config.toml
num_key_value_heads = 2
vocab_size = 1565
norm = "layernorm"
qk_norm = false
attn_scale = 0.0884
bias = "all"
tie_word_embeddings = true
init_std_qkv = 0.0265
init_std_down = 0.0
learning_rate = 0.0031
beta2 = 0.99
weight_decay = 0.17
decay_fraction = 0.861
decay_shape = "linear"
Each number is 500 + 50 x the weight over the matrix's rms, rounded and kept within 0 to 999. Layers, rows and columns count from 0. Numbers have three digits each.

# up: layer 10 MLP up, 1024x256, rms 0.0927, rows 979-1023, columns 192-223
# down: layer 10 MLP down (transposed), 1024x256, rms 0.0833, rows 979-1023, columns 192-223
up979:458550471491568502499490468522469501396493506505614557450374530546594421551468487437558514561494
down979:455542487555422482593627503481426428516487532488386517392545564472539566414534600478394428476570
up980:522518487554560483459520385489505552446437561451543551533499472518561559474516484548471513465523
down980:504498510546466443430452505527517410480499400549468500471482460470378498507514448396570499511479
up981:436593433476503576567510480435450457491533518599552564487434547480512458435541504490508548468577
down981:502452495564543603526549595518471498505493494521418528511545464440521543500453638587464435491519
up982:534507517497567567419484426527484448443536548428648476427472554533597529531475480482545582517486
down982:438434478504588462513479510459468601556526454480508526501424550417467486572511556474537457460490
up983:451516487520514444535475508501463436504540367541486532544520567427524530432506498555478558531531
down983:425540465415387471556464537469494346443501456525538496441520521381524535519634453449447507507617
up984:408459422574601492501494425573537412494458540453488487521528577569570400557584562559478465567545
down984:447482474509387439496493521465446495546570517563488497454490483505465529546442439520427499515459
up985:381435553435489418440576463472469470451479527469462405491466462447456434495557484451531576529532
down985:520435566481486472516501549499572516505500513540546444482520504501487389480414532557573434513455
up986:511502435572606503532390525453544566467555556502421484509479463448484510573465479427550510565539
down986:476533504529546544495373420565480423483561588512577448470501448482504455492478330504460532436473
up987:571434530477485569504456463448477461479470572533530559485423577542509467525508562559443556498535
down987:557393534545459469495457469444478497457391439497401407498544503481427514490466468448493511528439
up988:605579415502485557523532533431477479570532507519556494570565435460522462468465543478482580482602
down988:463400486580503491466440542458499464553467451494557453594483546566500442480481520471434542451603
up989:482548608558531500472463420472533454423476523450525523541441464483561506516550493424463483566508
down989:419539481510599456515536490467547486502562504613522533439540432491576534497540568425542469486487
up990:495554454522550513414358518543589379485468434540501464532420497455541573526510486534553515499571
down990:519498532470459513509553458487450462452491512554495476463535460511490483507558442485428541552486
up991:545505496560537473515460448497511454533534456525529451428430508659629540525484467476519574454506
down991:456529478555399492489619382581554494516521532532516446428577554524394469435522437466538538453522
up992:517478456511531481497454466426446414518409549514556551551517482569510522447450506530524455544466
down992:505466523535469535495490515507486548533501470485478505446536541454509516480538514494482504546507
up993:512544520604614465485431499557571515446441496500471478449547521410440578486495517456570535464514
down993:540588455495571517532469501482588543449517543473544479477603453549490489529480543441482550506552
up994:451508525520475536534523515586412507550477471471487482581491481467447493464551553450410508483493
down994:551505430563527433566504578501473602410566458585466451530429490544504436432446469491581449533441
up995:545418572534519517589539415530535459464478523524403535452528566485431451462523519528494552528522
down995:451546469516466462465518507464574470457428550545505556572517497422494700570437443515493485519445
up996:472549508485507595473459519611500489515383434480450466424507507464499503477495529542512520542491
down996:536442389518455469551456474528574571607524531521532485443523482534543494489520538428444531544452
up997:511528523474578546474518448497524393439479629473543502563536563467493342456541518417509567440565
down997:490459398490531496498482432521475454464575574554512555442565534478441513485463500517517608481481
up998:441581473507489505506492505457450448530521504386462519413564538533594467497448533548527460441535
down998:509604481479557541503509395372516524411389470525562434483445432456406591525478487543540507497571
up999:616477477477525502462447526491433509500575444479507505516541481441490508549531499521469465445529
down999:481532535485516420513504557443641520448488475483497623520426494552406524551414502509518536524443
up1000:526561559552602471563607412489437498490509459574459537409522496468428438464413524516485448514488
down1000:492601524507597460562570521439524475409457489433498490568519482568541507520532494528498526416492
up1001:563516462532562598518464438518461524486441591474516460515545464548408505568484462514469568525635
down1001:467426519478479544562501488544464495449528460524504545524507518542485491475534456450451536502476
up1002:439430561587459465493482406545498491480532551488514441576383534474526556538523513469590571531560
down1002:531447585518488379550508537431448475536529457508538391525532477460456561456436403495502507499503
up1003:524455473596559492506507580553473471586504467454562462428525594478524335480454503570451581490551
down1003:468515521495452522564502410604555499483490546504418521532582464571503609474510494444523424454459
up1004:436510531511497474497510451509498553523547492486440515482433447436443509453452518427526482553555
down1004:524540469471563460509550491527458450525463567479537416513486498548550498447445452439486511547471
up1005:476430514555465491601530385572572591504436435497554513466460492484426507503474419470455565455550
down1005:557539523464430445469552507533509592463455470506477539586479548562522542459479444575493447422485
up1006:484480494398385539503446469428539526494504482574436566488419490533574561478480448484494472556541
down1006:517437491442530519477463473549493544467504528521455428491548405479412588516544589413532494473461
up1007:479552549457553600460442524512474553472481534465556480517473595420511530464551543613576526476439
down1007:552505498438518514569537526521505542436491479512467469560447430461549468580513475457536488384476
up1008:450512410466504518518525423509487525463559570441528446563486549461574522492513510546458436475427
down1008:525534567533464478468422441539464460471563512466525435602519463491467532527533452515427470523464
up1009:495476562476518496522543382495481536503553532539549515519518557503469535444456513481513533504537
down1009:477446431586705525492540445496466423504493511476524502478414457476577546500556524498478469526478
up1010:477463535561499589464481556545461455410568480466521421449471532559518468481556521526539583518449
down1010:477456512487487561426524474552471509522520443520486562535435444500515593419473502645475504523491
up1011:534549585380531562512473448564441491544580516519510507455520534434543502508503512486560525493506
down1011:525520482397566585472530445428430511522524509433436447505515466480551497507489481504431456408552
up1012:475461516538494483452484475585493546547506414531514539490547510444485466418535487472551462431526
down1012:550518436500474447544470439454534531531488477516486542444500517535585474505485439487501535583525
up1013:525465542432549546440512521509469590575565495499424437527569481481494494483335488526527485540532
down1013:412505373562531513530554497476593478498457445504556536398497530488458482544563499495544544494512
up1014:509502515522507549487461449461505596504475596427448584586486503561381513517519572583486523507478
down1014:513467515536410401498520470510436536490449426542453405473355484449528406573423515498444494456425
up1015:425484479473483558465474506526513434449542547475466533458676409606520461519522502438504501465562
down1015:524536448479490525596452523470521477491495462411531502490525548501510555482574525484519523520437
up1016:481529499464438540492525487520474554482491481589462518431560507474506555623419607496466551502471
down1016:511408522442452523508503465457459520516364497556517486530461549450506437530522488547504461488635
up1017:441576530529525576546527490496475477560525536499478448525552471615492611414527543448511620405546
down1017:440496417559410484508571543529560514424576489482537651478397447586513530437548534523389500448454
up1018:521515506492511537507527501509458515446483557443428512548534486472520449583447509550434543448541
down1018:538568509409602573439492473589524461523514470528548483485492510441485553373476435463476509452433
up1019:449518458458538463486506487472523520445518491469505524526441557420479489530540526516470484527531
down1019:452484484538485493442436518425490461441489486492601461469478440489526552476505489551506544516468
up1020:530484476511443540482527551440528532555544464387550472509458563526442518435512489557448544501491
down1020:496393564456578482541466509517500470527465458519513481473560535508547526485603546510505557499516
up1021:557549505521515484566492476571576394431493500494510472532485435445427515583588477571573502504530
down1021:539476530508451529448552451542465440503499506520514499464460461396557582478370524537565430513510
up1022:506520474541532533432480532579384554620532421419528450554534518507580557461489451462527542462497
down1022:475535425495376488510541535531497504538564476491566494476523545549469546598521449488488630464644
up1023:538513483466530582496456587506500487512535409421458524562503424452443494519450481503505456493577
down1023:431485507547484630437437447455516513524384525509514545438406479576524470496504573546407514418497